{"n_kv_head": 6, "d_mlp": 768, "init_std_qkv": 0.023, "init_std_up": 0.023, "optimizer": "soap_variant", "doc_mask": false}
Each number is 128 + 32 x the weight over its row's rms, rounded and kept within 0 to 255. Layers, rows and columns count from 0. Numbers have three digits each. The size before them is the row's rms in percent of the matrix's.

# layer 7 MLP down (transposed), 768x192, rms 0.191, rows 46-118, columns 0-95
135:118158102122127143167075088098102135121158186139104154117129133094130113115166155042115163198077143154127112129161161064145179120114127097080131153123166170128116144133141156117150083205158107098109096189126134145084139153137099140126101091128095147091081161107129113135094118119134173108
113:108152120079165116149131142118172107135114168121120163033169126133154142144187109099096081089110094159142140039118145116122086133139098105105153108142124162150196160103153125125118085079187164079087162154119124064110089142148127086120147127102129101163136155159131145114090114132135087105
101:121110075141127131199141180098159155094126137123088110096061103126109160160132118167107142081172174167119187191097114092131119143105124144124106129129093089082097128174065076093092096197139148114118128165139127157142150094151127089170123164083112197095166066140154098168088107096126167122
094:121119135099128153105106176134132165099143149134134167171080117169161091161131141189105127175148156142080185108089104190142152096130118148114082142136056104173087119104103157109126122168206074106133140133133096109038106186155122170115172151102068147134136152075101093117149169140121116086
107:154111127135135107056098125132113167090127162142063141203181122131121162140139110089107114161128135118116148157145136064066114188053152126103122115117123166128053139118142154139133174128116122172169119113129110102197130142115038119106024122114181159089157107121137129123104077135111132149
096:104111107115218099168147121134120082170156149150119145101098166206130109118086135137137067138131102097156147087138109147147158097081152165187226171117083107145150111114102146142134104086137121114133038134096164100102100099142105093110113167073113135126161171118196145074132113144099150135
109:119123114124133107104112102132112111146131127124179117113173139112157124180176069159154146149150106133134149117094153156105156063081126114073140163098154070137170045106173091139128157135156076143137177157074119136083140126091076126083106136121085135144102129050143100132104093167120154067
105:159151126126127137136117142130155108088148125068124074111108176078162111083136145120107094071174127174118170128080140109098111126167146147113095095187102121098083064078138174097095169142136123133145167168126161084149106138111106113102142059099143128092149115098076070085173133094115088151
097:167115160103147175085114121181105111154143171073074177144093116132171108163102056087151106128114153121093112143142129156129137134083096029165154097099141173175124127148129156168118157177113140104195114184138077144070121162105105150130128143079058143087129101176121139137192105043176208174
090:183115083111168155101088129162107078121104095095122100201045080104133118127106140170068139097104172190136140192090122139125093150136084133092132127181021167112080087116180162115114170064113088108147148144078145144159098155115215104165157192125111086073108129146079098114155133150088097140
112:124124161176167093126144159109155083122099156118147171110084081164123113108145117170112140005106060150111126145125115158107135138120084100198160095089139161093123121119143132085151104094059103125152093151101178086137101135099176200116153148130162157075075103137084114155159154120109136143
093:126149094057149086206138127070124135085132127135146137113152162231165106169156128152129123177149128160091167182145131144117163142065097132170135198099127138200101127173146140086131144118096129194104152157143095108079104146105114092131121103143248159084130090120104089158112140110126150131
106:094130127094110121130138153127094103086092143086092066109163134106103103085138134116167122121233175139102102131113114131133106094144135146104104143114119177176128171158083126166167133131123120084147134082186136127160166155123136165141119073101137120142168126079112095104158128138113115073
109:144180047106114138126176162127146146116157140096110174069152099141147150116087100117108147172141162110115123112209127124178150064094089101121092097059126127168127131205069158062157128107099139140105117107148143149087082142129111083143157161105152045148180175084136175117151127142152115136
113:173177121174133174091074110138131133142169131139115135212108116072162118062166178171080125176189133185166165091128137100154081113133138100112132171129104134158073099133104097096149139112119075091089094084118152156138119156165106140085181075140122102107130126127115108142119116137144165166
092:134176185155092127137060111106161144098071097115128076116136091117176129150157059139132113200112138164098124135120134140102118139162165099095077151134153119149111098132118108118114202164155141121157202144086113127088177080078062173108134093116129157123133114132155148133156132174179176148
105:154139118154119125128104080075123089132173130089144134158176120128102148137110113125100108142113121091144124131133115106090109060155110105121177088138099113171122196098097122143099103149141155178135101153152156113176092140101103172141141165171128125134160194112145142164102089085090131097
109:077115100134090111148095104110162116130156170102126104090146110135125156100168121155151146105111128133150157171186142109089114154153081088067102066202183164106114126123171077127089092116051101145092068124187166101131116136193118186092160140140106135129097128140124116085095080112143177151
100:072102143103142122156070214117115115106164126141165120180102112077143105092112095127135181129101121141117107109143185156125184157196159103133158041120094126114089135159075148158109090122160080127092059134127173132146065182067124095166142084122155102129096133078122129137143108177203112161
093:122129135106100192149107140070152112056115114121145061149076170121110098130116138114071086108112097133082144163103081074085193160099167127060190127196110093164167137054126137113092209087100138200141107096108110113143145163111087162158123020101127091127122144101071107142108189089113125090
095:101137065138096137184113126137081099108141132121158121187128131185122163094115123161134145124133113125145128143177126132125154125129210151094150104138076187095072163154132162184086132165120066206179145099105128135124111146132123208158087127107165162143133110141159134136144126079201117078
107:062099124094163071123104115134161153139135143139208134117152118127141131150119141155110129145061134113155119095132128146171158093129095119097105149140101104087123179127142125115132140146074094082126164120143094144120158155133116179101158072171155110147082102125195107143174232127149159112
114:146141131063163186177083142117139106081191137097124120117170164184115100090111086118094169200086124145048140154137165077098154103120135132106153097120147150089159144108157133110079146131124117146135121076123155110150139151102068117091173147161078152143119080140136186117117170073150116142
106:097161173127130160165062165156158095131133170106220181158098166083160091081083176122187069112184066197180137113126131132133102111202130139100116147152123091173155107104143180152147196099128133114134131109081051110093187063085135134160090136139086127138112169101183123131123158151123134186
103:132091131107108121171142145120115117107111134168206150158085121141140160127113155087114083183142115119121171090128063070175086175087139174135093112149147200120128085109162140130123133104167121132166079194093092128180118129088057083127092204115138104086177074126088170207107201133123114124
081:220165136142121166155121126108137094122138112061106099157130165146145143164172147128152198090095150186058175151070141127113121163088101096131109074178092096168119132143080129149128127110158119114115109175173115181138106120112143132142152144138150088116152095145135147106122110108134143139
096:140082113105097126135129144099120099089081127163118111105081069119106144152140102110117092051111061180103129074117119129123157088144125157153120142165140071097122130131112137136167133168125155171194080153087136172124114217182053149093130120148098137132103159173137157152106116152074098150
105:095102136092085102078093128142084145155119146073094121080068096157145108134145129119079162129090156139093179158135095124189121179165136216089082097166192150119151156085157151133108154154099137080104066105158102120118135161108119122180086161081148110139137136091139128113070174107037123116
105:111107126130121127155105109132140106086135148120106103182150112118143153171131126163125110065105142128183104134081112148128127156156166143154113179121143210082073143079115146067128116113102149157107157173115133097160083142137159103156130119196160075161129142184160161148140104107132126071
092:144155124134167136166125102140104148115150135122136126145094052128146117142143110150094133051161130143145163148111113089098145225098105128129112073141058137137114085181105151078157074112080104148152094151119172148139105141105200120120148153115087109225131156118136149143057077139134171141
111:145070134128151128117088138141122137074104123128152198143093114043160156114183162129119091125134129122093182149089111137169146107183142085160094135123101087154119117130156165135168098147099152127160130037146128186107157162118128105113094123167173144105152057092082130112163082099159116120
103:114086128074198121146159119095138110167133164152105161116104097129138119141121209090119162152140104129106094055155176144165129139127142138133146142074156105127120093108168135139080092122097088105115124161141099105116135116123140116157115176077137120072120066080162096115048110146176106135
088:132146144131150166114080167142168126108117084176177104089092183085055078122146167162130164109128093084099067081102192061097136111101089154096107112127167141145136125080161140119123115112116176112109144148101064047121148135172158154089103102123158134125139095089101129126109108160126088146
101:114124112148213110191183133123189123115134117110106107124176160142113119177142125115116157133141174084066120081090144127117129165088120087091106083056116090126139060128145135114138176112089114119112160074122102150113154193134088091159145128154113094146170125113119145078133147141109075164
103:133108104132134136074127140125153094106171146130140111107130126109130161143070033146121144083107091071128167074111200102186145137114091133140116113128161173102101119127155152134147088042183178114115139148097116104145099160164145172142142132167108136150100104138146158130156147140116120076
102:118101159099068137142075180146124111080123078131150052097076101173165158126138115167121148055120111120187115209078148120152110073138107112104105153113206112158149101187065112122067085136198126129109108106136113121097140121143096104033144070128110106183144112146144082178124109165125128101
100:068139104127193084128080130081154112123162092126150098121103093131120150144102114118077018078151104101165108111036153118112146099095128143140112132141197086082183105160131110143159123141132150117123101148107107110165142169134092031179088145143160110126159146131113144167096121152150158127
092:070078156130104147119189120114145084121117092096179116147151222127120206154109125081074065116132131149174146166099095133165162118177175134154101110170163142147114146072141151100131211184065116150126113126127147152127166146171136178119129093175155147138177176036125092186089090143117094186
111:148065137102080165071092135064150119094150169143096119164144141101172071094161087162116187077132135144116084123137125109215127111143160111213110099185141116100114129117121107125162070104091099144152093107136180165134075118061132122180102136108145088149128152095154098096125098156143092101
116:136125135118114138097080165157117123111092157119109136132124133116104108121120110131109142124114147141132183128159108178133107086051092173134064125090158145114103134074204107132091148140080084129160115177110100134119136164162145119192068120197166150165179200080105160071109054130095195070
085:140160063116105148128149126107118098124124156168135151174090141124161103161133111113088166204166125097176110055128118110147156069126118107140145092132189102096139051132111132151098099145118149159161116125134136074133135197087125081123139087109070125149120170101152117138122140168149099049
103:145099129078098124119123150111155138113159130133169139145147153104082125082140139145106162115092116186133102103146122121082178110138139137151150108158100115147127190136140152111168173167129092128102097151088102098171088106121105102125189165117141127115157149127124157090099134128122105205
118:115147155096130153182152076138139151171116107088144139085163144094193133125094115106168065047134188133150129152117154111100157125090197091102077125186099063197151176086147139116137149156088168183166109099123128097143156149112114104108151114115130092186135126093125074073081084129096166108
106:118179141106111110183118102103140141140096128177147096130148132168163176110131098133085137134134072104149123108126123127091138122103171103159167116053117122169175095136122126192117122137120128119086077131102126145161135108076094117148107155155120059141116104073125085209143108136148108150
101:143126107178141159156101096134146152068084111066118127122062109128130109104124202098151077089158114110116101155128080152136144169156126131111122104158128135191065159173106120161125153141140075180121135153143079116103172177171137096163126170147134128144153094137148119123114121104127163102
105:112132136100175084129136056097104127148171131133148088066115099132120042079128115120095172203073107130139165114114185082156135100096093133149134131093140156150153137148117139113210102139127063080161112170134173107122100166122203093130146108143102093155100086081165126153133132134173190139
093:133129147131095160121136107115148107108125072137067124155126168161137131185164158088150149061079134168103105110089120137168177149076123118113091120089080092155129061126150143126132191146120142128180121102155186128155114132123102212089122092174120161116130112126064153098165106149154100169
094:179147163099067182174151189106130103089102152122154167101095158146125098125116146126129116153109106160118139166110136125195159128106111164154152108176092157107152129162124126207170108132096070055142139067179114094118138101206082159146115097150148143172097144126108149136098158121151186123
098:053131107205104133119162078103173104145113145066105095095139150113142147139149148127107145117164070123108047131121199125178059197127076119182169113149138154074122085068125129133152123177153135136130079107090151158120068115176145135091119171114097121128147136137186120118179133167125134090
083:067178132102119184084174068126100124135099186206115200114117122174118141096126101116098104081126127162091149095079095166075148114139146167156138086086174103149022110141083160107141141149155098123064198105080132117121131137126181106151109125134089084162173086183147128128170198150157095128
103:125138122133116156107128148146146078120179160149181134100141094134178137200119065125096064158083148153132148121129159117158072157125165090136125104121092134161143069158190141141148164112112082076068113172088031123102110128115136170120136153119081050106134110182188167136122128115135107077
104:134133074106149178169130128190107131154150130082122098186136167140121074151139145118141147146122107113102116113142086089123137103050068127225117159108137147179129110189165180150144117113105121091113090122118162144157136146181099088157185145149189156098056138168162185159171109109130155148
091:128074123115109122149120126099097144149140135172110153184198073128164124146109149104176132155134131128105129160122059147140124172112166063126072107130091127096111122134131161185192124112132127100077161059086158132167084113125099075089100078139098117107130159096178101070083141149121147184
083:079152131169144123144104174150143091121134139131114117101157055132099139134105164158117156151140121122069139137115156097157161115111106174062136046166101171126105122165120104099173192120101123126178080192095114173151072147162133143134090184162162025122135139113164140127136169140126070174
083:103136090128166085091114114126151184137131110135164197093137128111137178041125205093134152131108123115136092117112168113091116075130160160111148173119150096089116112127177070111213096133116130174178088148128120132180166112108113127130065135168115135143120127163131137141129108103144160129
100:098134136160146102182191156174167153124154103082161146141091173164142169117175099162109143162136079157104124135115114111122162139105085108139119131110094119104109069175188150119162085139098097113168119119137105155165189143117099107109105138055115133082109073143111168159155151081074082154
102:138120158170101126122116183196071133122163067182153172150120153179069076104149129096130114175146196101128162107106124125146124152157116109126150158172114130085080068152101141080137122114137131121136080150142128121098148115137161122084100109113121158064144125057172122165132120126117069115
104:144136152111118067177117108136187114167105171130157093172067127109149119155127156149157070118121073106122100082128118119144132103050149139173152058172133161108096069090097157105114091103116052122149092112102098148173133135140161152119106081109148146137106108104127126075145097141103176146
111:061181147082110117185136100134160161158133137070130164165117187114111147125148107117154120098142083110166078096106171179123135125119065132123087129160101143104098139179121115126106151178101116139133135090057121122156190109160168184146142139171119114225127114134132121101123121092103179100
084:184051130082099132113145148205133114163132081131136080207131157147138068036156211142114150121112124168111141171137118123131136140164090102107132115139118088137103114155139213120177158115146047076075167063168018147106141143144135119137113166112083148153077105155133132068131114112131132118
111:104147054163061131093113116156158153128143121134138172177084198147161120051124091163107162095073131165128178097149117106112159181098136108070132145104174186138126117199113093083121171101118149091142118105114128173105088109104139115131124111108140100108193118140157099067124112084130153214
104:147091080120087179115093082172130165140091175135160189097121119178090158130166106110204121150094076111154212188104154107139117141100161085107077161140154145162199088175097087172091157129079096110114121098155141161107118117151074150123177112149141125153146146131145148111091103142094172135
088:144048108111076157163136148128115086124119159103135127183061104158171107088160210108109117126093096173109156122108095206114158107115097154166083102123094121111109101164108225094120162123189083153100116120155095100080131128131093157125125086098116102149119144118140074108137165146156088118
101:149127102156125116135089191149119130149131126119174097162140110120090113170123190159182138087167123173136163143131086125166127163045158134128117115076104119145180059117123169109179090141137136079078040126152122127103148121116137105138099131120076160092126068075120138080113139191142130132
105:083146133131108168171104146158174113070189189136147161082180140115107102098103078086174134145128080123158099128145154095133151174132174102131127143132132089173138136115160139230126113150068141105097102117081197150123138119168083146050122097124163145117172156152087100117172088132146136131
103:143156082140140101054132152102182152135136127140118117167125103124097107100161161116089086049090130123111180133116056128143128096093189130113181136182171143134083153129134083073134091154175099085181102197126109089184127157193150166131097109133132087126076174097158115083166145149174160158
091:108170177110136097093087146141142126097149151126194128129131121128146091090173202124087126133090081139127107137073096071150117120086146188159138113075158156118172118130090094126115114170103103152065115204085206142067141064107065122093147101084142093124130139117112105205131120104112109161
086:103141125137158171172194147085135152118175115137103134084120113111123082127104125088150179125122159159108128088122200162120114177150117138156145083108132088101161166184096191116128155162126138093125137105176145193186124099107146160141116186142083151142146103189142133127086089119152156095
094:114154145091149172145112150170221093113108081151115134179129113165120128118154089113071100145140172164107096172092107126158154143131093125135101134140093161142114153157060110125120189110187081131130141081131139121108152132173157122092080128140144138089117142121128163135156100113057106108
095:110099073085161184128044148139138168072103108121077130156105107092150115144156156107186121147136136128085160133105175096104082144122139047142140172188115170109152140197186115097069132133114059122109120160162129163156131180094159179151156120175156110149117091151144147170117164134146164136
090:103098110059097117081120114171139131097159090105213126236065125106111122131160153143129160131127080099111096103084082181147124121147086127133100126171171133108133088181159180160110122113178110107137166055139109132128127147147168161165148133159107167154145142104136108027174141103138104138
108:142168119099135091125129123131055138153116152050109131083145150092119115110190126107125122082094086112187151074149124162109094128151160072137079133139157083108112142136111163191128147106115153186083109136072105143102081103155124110103159143181126073165066140132132141119140135110098031069
091:130166098131131096151126102079179173119169091073184123121060134166128120063106107149177177131102138130130136137109077113112128102076160119109118123142130119122163121095085129108119172108152129140127109110153200112112154177146163078131127162091155141130122153169171123083105131060130140158
# layer 7 MLP up, 768x192, rms 0.181, rows 47-118, columns 0-95
107:159119178154143152144096149158137190070099145151128120091108123164143139107129092190096134157090153180114134122170177107097140157070146067116123144104119151162082141125071182100121088167108114156078129110147117119173190138123139066105151124143118034125108160089178052172086127101140148180
095:094184149187134141154095099141081120175116070172149140152126096130177121104140159117147200115105112134181144135055131111137175122103142105157162120073139122079159160190125118029169082122123094151127140160119121158110075113154168102088116131169117063127147174147095134102064122137150111187
101:132125158166171127136133163160153140163174164123151213093134092117179140152135100132104107075143098091120062105139126137125070157164104133156083170120165075095164130141129215136101094136135112097141163126156115140127127100117139126123151129111098154154180161089176121105100095128119188116
105:112160146200072117111154127162105139110141130072190126170129102125144080169178145162136156151089133175137141150131129173109104172092113083150141171061143117169152133151105210089167153125103205102106100123137106127111100099080112107114105092079103160085117128210174164143135128052152124124
097:106154150118140161196073117147105103082147108069128144100118136108126110152070112061200136135212121128094077130154138144109164100142102120124036145197156097144129135199105163155153090101056164173113092124141089114190096068107153165109112118141181170160171137113105133108145147111116137172
104:182107166157162125138088130133140111119181191124121140136130076090112146165170138073119141133162090151092121112126110137130103113134147124071144049138124143133117132110107156136153087109103094108106181093088178083129170131147108095102131134190132113119166125175139140225095109085162120104
100:143134149148168166139147128194151158111076124105099146139097118207150108130121090132132136151193131095154129176114153061091094165156100139168115086162096141153103113152111202094090157052122112148182130150119153091136125119137180171163078100154113113097075099130141169127103154115141066100
106:101137085149123139126152218148112045095135092138034144113141136121117119104183123132117112158154119172080095196073131130126183096139069175089075140182136070104154146140097113072119127115083074144194155091144140153127094152154055147125108133169213141112144174120128102094078087159109101162
086:130160138125130167130152093159154125138103129160157078152187128125111145162159166113113183100157093108017125158115160141118132136085182111166119103139150154157180132145052096107127142110099099119143076104170110122167102194112134138131152142157100157144080132130094164125073122159110109083
104:140119108206111160167157107070142048126121107159119118129136110103138112141048152135126120148107132135144061128062108144184090168125135151109134077124094068111155137110158162163153113121102201116054129143110074145183141113133167085145113082079084174172139063138149125172208155066111160126
094:151141094157107128092171201116149084130119081130072122130121068130171190086118123122108140239187169107158153110084143156096130151131118135092189085093131187132181132118097118079153086084126149111129177128096125127077155124156125080082141107096061137151087152124127137112164136093124138139
102:087071195150166140185116143194102086169106105224102153127179121126075109092156124142082152154127128133128133062098114087159092133113159106122173102111090197145132172149111122117167121171148150028112118147169122177147101147110111119095124140078123116050136155118131155163074178140125163097
107:172124141090088167137097137133116105189081128104082166082114136177152085145111113158117157160094150091092062115144153095147139151114140196155172105180116130112110135141137124081160116125117089145127128118129142147146127068142126118100122093202094143134100136132092123141146083140105159155
102:183144184147112150156146153138161085132153133060162131122166102117164127145103170145140119114151133183125143082111101138159145092132171101166137149195125145161080194117088172073147120145075122157135112158120159105161168168179109102167111080106153117100132156140123171078061153147076134115
088:130119109091142178101193140100154160109075119095129135119148111072138172087096148089109093144164189166122177124115104113151133126110098141099151091111152098143178155181135235154143116161143114159109144136073150142114139121131095066130105109094114128083124156126157105113146121154104109121
104:072100115154152090108102151087182170149123192081112188161095104119151132152076099172064097145216172152094098110112071093082118131133136109128058120131157145141116113108147190141146114126123097103159097164160130167148112090156152165122096164107107132177166155107147142141161105098131133111
106:116090112174103098097174081143152115113115128115102118141101102075114090090089133123102127135122118118079080179154167130128129116096154148142123115146109157186118149125117098115169111036164156108118212170140129136188179105170094106111108104160162153143146095114136120182152118122162117143
103:113180124130109154105115129137171149134152110092155124142146123143141127092173142097126146108047151205112100159130097143115037133134143128181095113203174112136095069130160131065136154119106120177104199125068131109103101124096152133111071151135141136154106113149092159116093117121115123182
098:105126149189098100121192135109118140110089078045047112160168066144114132128072159122074114084146140133091172142148181169132141154190102152125092163154157167091044165119065120070105091110163159093165124168117144103091156127133173142145088160110111090147094093117179167113139132086102121167
096:133126153151133092154132070132161159082147156108139131101139124135113096187077196095090090151114178116137133075086139090132106112162101096203123144152174147116182109106126153099187168154113086149140136143176096120157110127109184089122131204146111175116164138119081122170139176154136145122
096:162126093141153109100105127119142125121134087145146156135138102164067089125147100080080185137121120145142128122068203125125116112094167104084195121108208110125113085109137147133186093142137082152155141143127088070112138150119160135124141205115133104139126145097107127123139073092114177112
106:158152156160187176151136145123117146137123131165126146079158126155107136072144094050142190179076114159114135143150172086126086127101122068132099154117101132150162150114120185140149133145127070153228136112168112106124112139072075121122079135134136109118084079108172140127052140103102076189
107:046115079140156140126161123106133143166143145108159134074129190144170151110144126130127124170152106084081137117080115156128193180144143127168137171145112058163110170096128092161112084166121189060121152108135187132101118092133115148125129150087141138096110153131165136107135089070104196139
104:121113125139110159045076151069075129114071124147171131124146055131123149126133141147194106178096098149119151169074084142031157119099132137142152120136110121086090148131106142126173092150067141095125110095100184110125159156100086099129129122159149127111151105164139186124049152179095126109
090:172118118125120089082140135132133046140175083170147072102090106152128105141084093081114147118119145127101143078178102130101184133082150133132155224118147098100163137076093107132092151197100108133172143104170122117123124139167132138128175165119108155140131069107117150106189121174107120094
100:108133142069107170143091112207137181139168154094118190115085088154109143187109076139117143209102181150101154112098133101152111084159156123111099081134109142164117099146164076133161109131133097123187142177091116091152134123094116128113136134107157086144089180109144152120148124157141161136
106:144113081153120181116173175165157090092123077144165163101155097153186150102108142161093133120147109184154148139107125069123157122114073113109127068143185139128104143156152134166118090130107145036142131141130146137207148132143129106119103165085158124204108189147115156144166169088167117147
103:121191119140162075080126162152118135149161150148140124093122175128066107086175107129156118124174119079140111128161114079128115124183110044026141115192145103130099162128186162121168088113114131178132150086119148039174094186132111110131098134109113129113142157124125082099145111093136082111
095:120115100135151106125147076109089145173171069123177109083171147096126155163087167111140115185145143168126121193185143109139138132158124170087084100156154144129100187077123140153060145126128102113173170119115131141105126146100134108128157077154126186096093139151116151105160110125166123211
098:204140133160151123168181124170134157111169149109136117148154149164136141085068149133153125123111102178114130154128109081139103135112080099095127126106134179164094152089108114117109161120151098126143110138161121147172109088066137155109098146133125156144172177083131188148166163163084108163
103:135127110152131132121136087200148127147104139109130172105116183123181150141112154130182133142150122110047111088130129148148167144138123119129113115145156070184124157131089087101186138189132123149152092159158094087173115105178115142126078099134133077126093111135026172095108152151110141129
088:125115115121070174130087162078093099097062106114175121140149139077149144136130143066125146136128136056156185143141165139211182146131069087113141185112127148168088178102102148153100135131099152089145142204162118107118112111141160113134116201134135180128172133119121145109112115134121126137
100:120112151180158128100132156136104124121146099126056106097143147118194131169091105081096121066106136141136111134153113188113111193111166097092147136073096087122169164055127139149125163120139124095164149074118077111123089138194129097151099153129101140091140128074086162149142124098140133083
099:134116127129108130090157118148065167152145090164124172137148131153166144153172145156155122183183132165124088078116129144072093154155212096150148157108108168144126092141094177192136135109118099130123103108150154165074168073105134096112121137128136126097176222154141174150136159041109116135
095:073143124159136159129127129130125122181130151119133163131109150147093105161175083129095141132131109087169114111142120122132140084086174087175168140150105101176106162147113164108135112158137123162109146084174170125103152179159099116075117188168125099227127114163166128135088132121087136075
092:130106110173171107097126132197071159091102130152097110100187108154120085117163111117106123115138163110060156145077095150149205151145172160151091113163127082087111123157119057169140082090189152105129138063073144119139143134119101112199174090157048127127079171116119105095138062109108122098
097:163166093113174168163110133185179138128151134157087087118168058133122085111097151161183123080109127094102173085150101082106097159162111171110204126095128125109105135101121174185163138092139147131118119162139180082111136126077186050125177116110128152168066084136189124106174192137129145106
109:096117103132102093093123176110138150131114140182163155170135131089051137128107122098153184107164153126122116123163107162112113113150128123154126123148139124121172157171120117114159125175073094168181173125096156144125122119040104087117093123103156173123122114138147144128124106151104137076
115:146172125136123121092077120142172126146123109139055134123090063159178082136159161120136169100098107194134148198100129138088106125057111165134110147105133146094086143149109111085116093170111103094140149162118144150130098184141118134123089132172106153158109170072064164153126143130159184132
094:127165104097141070119140119140145147145134108125083100136166125186182124105089164128157070159136121126140172143171103085141086127109172160094151088179165090169081087116137140123107081095114100115107090123088109139156138135077155162099107095096146131117142135115092143117145120094126099113
096:097144149116130047121116099142048150148139099144105098080127128103069108122107145124134133105088051146133187101172160140171081135146092141085176165134095108133071130122110137152121146115117102200137112191109169112178112130127069090068160116095144094081079144138105164121083098168179171123
110:170162117137044136079201114191103184165169135131157142047181140128142120099116145165165085150141077176123180140060153161101096111143161154146103114156109184171164099125143200105180125100127149113134136147091082130115068113101168137101036159124122130181185120160127146102150152103137142097
103:100093165128094161104149158088107101175124136169168094105135158078036119178101139092120098085080130097113123143146149110099128174154153060098142136086177140160145098138127177204146086067181116160119123180154099117142114146091090097172151106113136153134053112170117182144142111072133143150
103:118122202099114188096123125177100120160159069184178110097167124161083133189111104168147130099130085109105111134128109067123159131113127132136138121143110151159089091092161147183146107136188080091104186149153097121119139148068133141124094122145109128134109188179170191097102115185126128070
104:095108103148121101084069171131102084185136078160050128100120138123122134085107088118119168136137099142135112140151147126089074097127149132165149152153152140157065122120070135213080070089154117119114125119138133110109135130126086122114119118175104083136182187104137121100190095154033071144
100:184163089146136112109108059138168142095140130234133145178097135098132159076119120167119143176127156165122098160132151100105168103108157127129142155130059087148108093163154157197081121158126113019084121132180098123145122105088168135147081132110122121149158105119190186144146172085162086129
096:093115124100130153161100114137157098156147071139159114125149132113171113107158142140100153122135129134121096140145126136135115144158124094134153072163145068136087089114126123116154105072153141173144136122117081192076122097143147172110187093053127117163113146118123201078178119141132132115
097:177152147074109105116120146142107108200160109196091145159170148179122139135082144077108114153090138152161169134119124142140142105162130080124152161124139089128134137134111115168139136124134120110120156162104094166170100110132160118155169094060131112124081135166070142104105092100150077141
098:155070161172098157068115193139151120075140075087174179116166100114145136100108068176106047152104132128164113123100166117120145096153085115102081144156123123128198183164117137121171162126138122111139156145158114109075106111142097148078095137093146105112148117122103120074204127177147084151
101:137192128172110127115155113133097153118146093111146172092092185114145101083141144126090168176120117031146135130153133135108124110133118108098138121145107151115118140170131098125143113181166107155179089120179164142135106139203080160088091114139131163122120070164137084088152127104131139162
104:065103099174147167130138134110112129208107091125139150147101097083140139116085109077125173116153147129080155083082153181133190127192089146120134126148092070132158102100129186142083096081202078117122123147119127104137146088121091168148115181143130110103171068069096150117104094076149129141
098:081126170166157103066128161182199096186175125086161160141112136159126127083162100124126107166209145100136121124134107123171166102111116162188197144106124129127104097133111127105071162187139178112127142071180092168158139145091176142152130178132103070116109091152182134112123116125094130158
091:127050121158152090074165154155110136180133139117091132082119088132139087070134084091128159156139183151184125106137085099091134141152109168155089105153144109150144084115134181069084077151174151121151097126101178106155129089058205133148141149124108114081088102147093179130117146065122126161
093:118124186133126113171113156118119137130126129137141111109143116137141048183157095096132122196145133134119099178168079138185136099099058088103127130125094149136147090103090148144133093120101140087084150083151181133100139172121075198125148136123090112128109119119157136147073155100152082164
103:113159069146128143135129137131066120165102149121127115108115153108130122098125142189125114101052067119123149137188138151151072105096178137053179173154172144148204143127096180120179124132136156101096163142147140127124084135133093163185097088111129071141074135148141114135149085102114129143
096:139162115145102149073105125072079188101100123171121156171081120073131110156116087110166155166118138141111082156121145157096105119129141097049164167092116128102163139151102141102197174151135157098191144066153145121087070158145178174111119099135144135134145110151150212121163136078169088121
104:107105133103161160127154092145139158165088131074129139081055091114105108139136141106133122167118102108107150147160136061137074111156117199099148143159064109148137129148100139097106136093158178147150081129128100079099101173101110167108168148114084149167148135132140154127105114104058135156
100:094133068113129135103109093132109190159119133048139130100087098112142201101152132169084088157074129119132126122112086143093105086148094134089096134171123158123099176143102179074138109176109121163158095171154123107180138149151114071119159149132080125134138107161164120174170118112129147101
101:114131194120118152168123088165065119153163118161103172099118163120151183153170181070168097113139088124098090196086079144194088107167112156195137120039096159127124160094113136128149054125186084103160205116143130141124083177159106131151134137172164157094159122100129110060095120113128127173
100:180150124142149140132174132123146084148130125093109127088122115139133087162185124112104131137135135109174136069096121091118153113093173155166130142163149152164093117179057137092120112125099171105138124117125168105083166140172162155135124133116145149135134153119174140109121207127086121135
103:171112124144112063099126103105133180169118163106142141065126154198104145118107130121131081088145181157168147173129136098143088194106090119187151130133144104118133177079142117097154082092170084124178162154158096109086145113099197136097104110134125094144101109150088130105082113098209201140
094:144147147100089113086140072127173065090136106078095172117136120182151110134165199133135155110147134085143139123110178075096164136131125149107153127178109144172148180130120096113197095134120060175084158161217118049135125110164173122156160213055120134155141152114115187122125142137127118163
097:165111193099165206089161117112185114121109107181156108109132139117117120123146033133125150135101178090068111117171109170085087181145137065142121143139168180154129145134143165094111112130111074094143142132169107075181152120115124072082099122081134172127183121154128149115129094144121177131
106:135114123120149109121144180132078098139143145124103185129081106160124121107090124084150115159161121133155088168113165081073119104087119086155103129076177156162151148122081184140146170107160089139138113153065150133147088155086081178123141119127018174125146139135162156097122113107118130091
101:135143159049140145120117138133124095138131115100180161148151115081201101213140077148127119126166117100090107174140088174134150106087183118131104137148115090118063169088099109145074123159102159099166167127134146166129107160077122126120093136058128157125151095187127173157149124116094124132
103:212172086092077099113141106167156149076104054181178143097154118122068140092115152117132193139166121144133118157103129147139148155121090164065098176140110100139221148096137121132173078100165078184070147138149134040116162121180115163114147155077144121151159205135160122116113136137130128160
096:165167189148151118143046134149090149098096130092120176143144130116185087135180125087088142152067167134154117127141098134061089121117163079097134156133132109169180174069136167109167144123137131119081123105115044133178123116150095117135074099182159113113104127104133072134177102167086091116
095:073074191154084152113126100133099165156141128151136102135135083101089139163198110126139176126127105162111128133138148133066166116173148091212128066105171139160137142151073100157176128175059159117179116187122119138125135196127162182192133116133072108136113102107100170155084130091137103121
098:102128099137103078119161057123197165153146097152130090110109079151105120141177115178061150113189129076125117102133125097133170187109093118133125135110141169113086104098075171079224101090159180105138138110174139119125116154094124046138145151088112121188098072130122133110169171122092127109
103:171091147146125094143111153102110147075071104153145130130101148155130155133181165069090114112172059131046115151140107158094143124104148150122128132163110199176123185102139086136064106143082083187153108144117100152051105110131114147174036152076108094126116123165103080146109184110134125099
105:164124142097175154130140123117147108137148145165111156106220087178181097155100168128148123214148120102087151153123160138112171139089127177152133090076088143143097150163114102116128117055139159100109138106177109143178101102140117106104078080101102195169085063143091096106141135139157143116
098:153169179157174179147155146149086104158086137154069169157151112176154127131152092135091126101150169156165125088137079089093162153145132078097155122112192163176172162150075084100077118069138104120153162107141136085145124133088111072095126147148130141110121148108079118114103176144176148088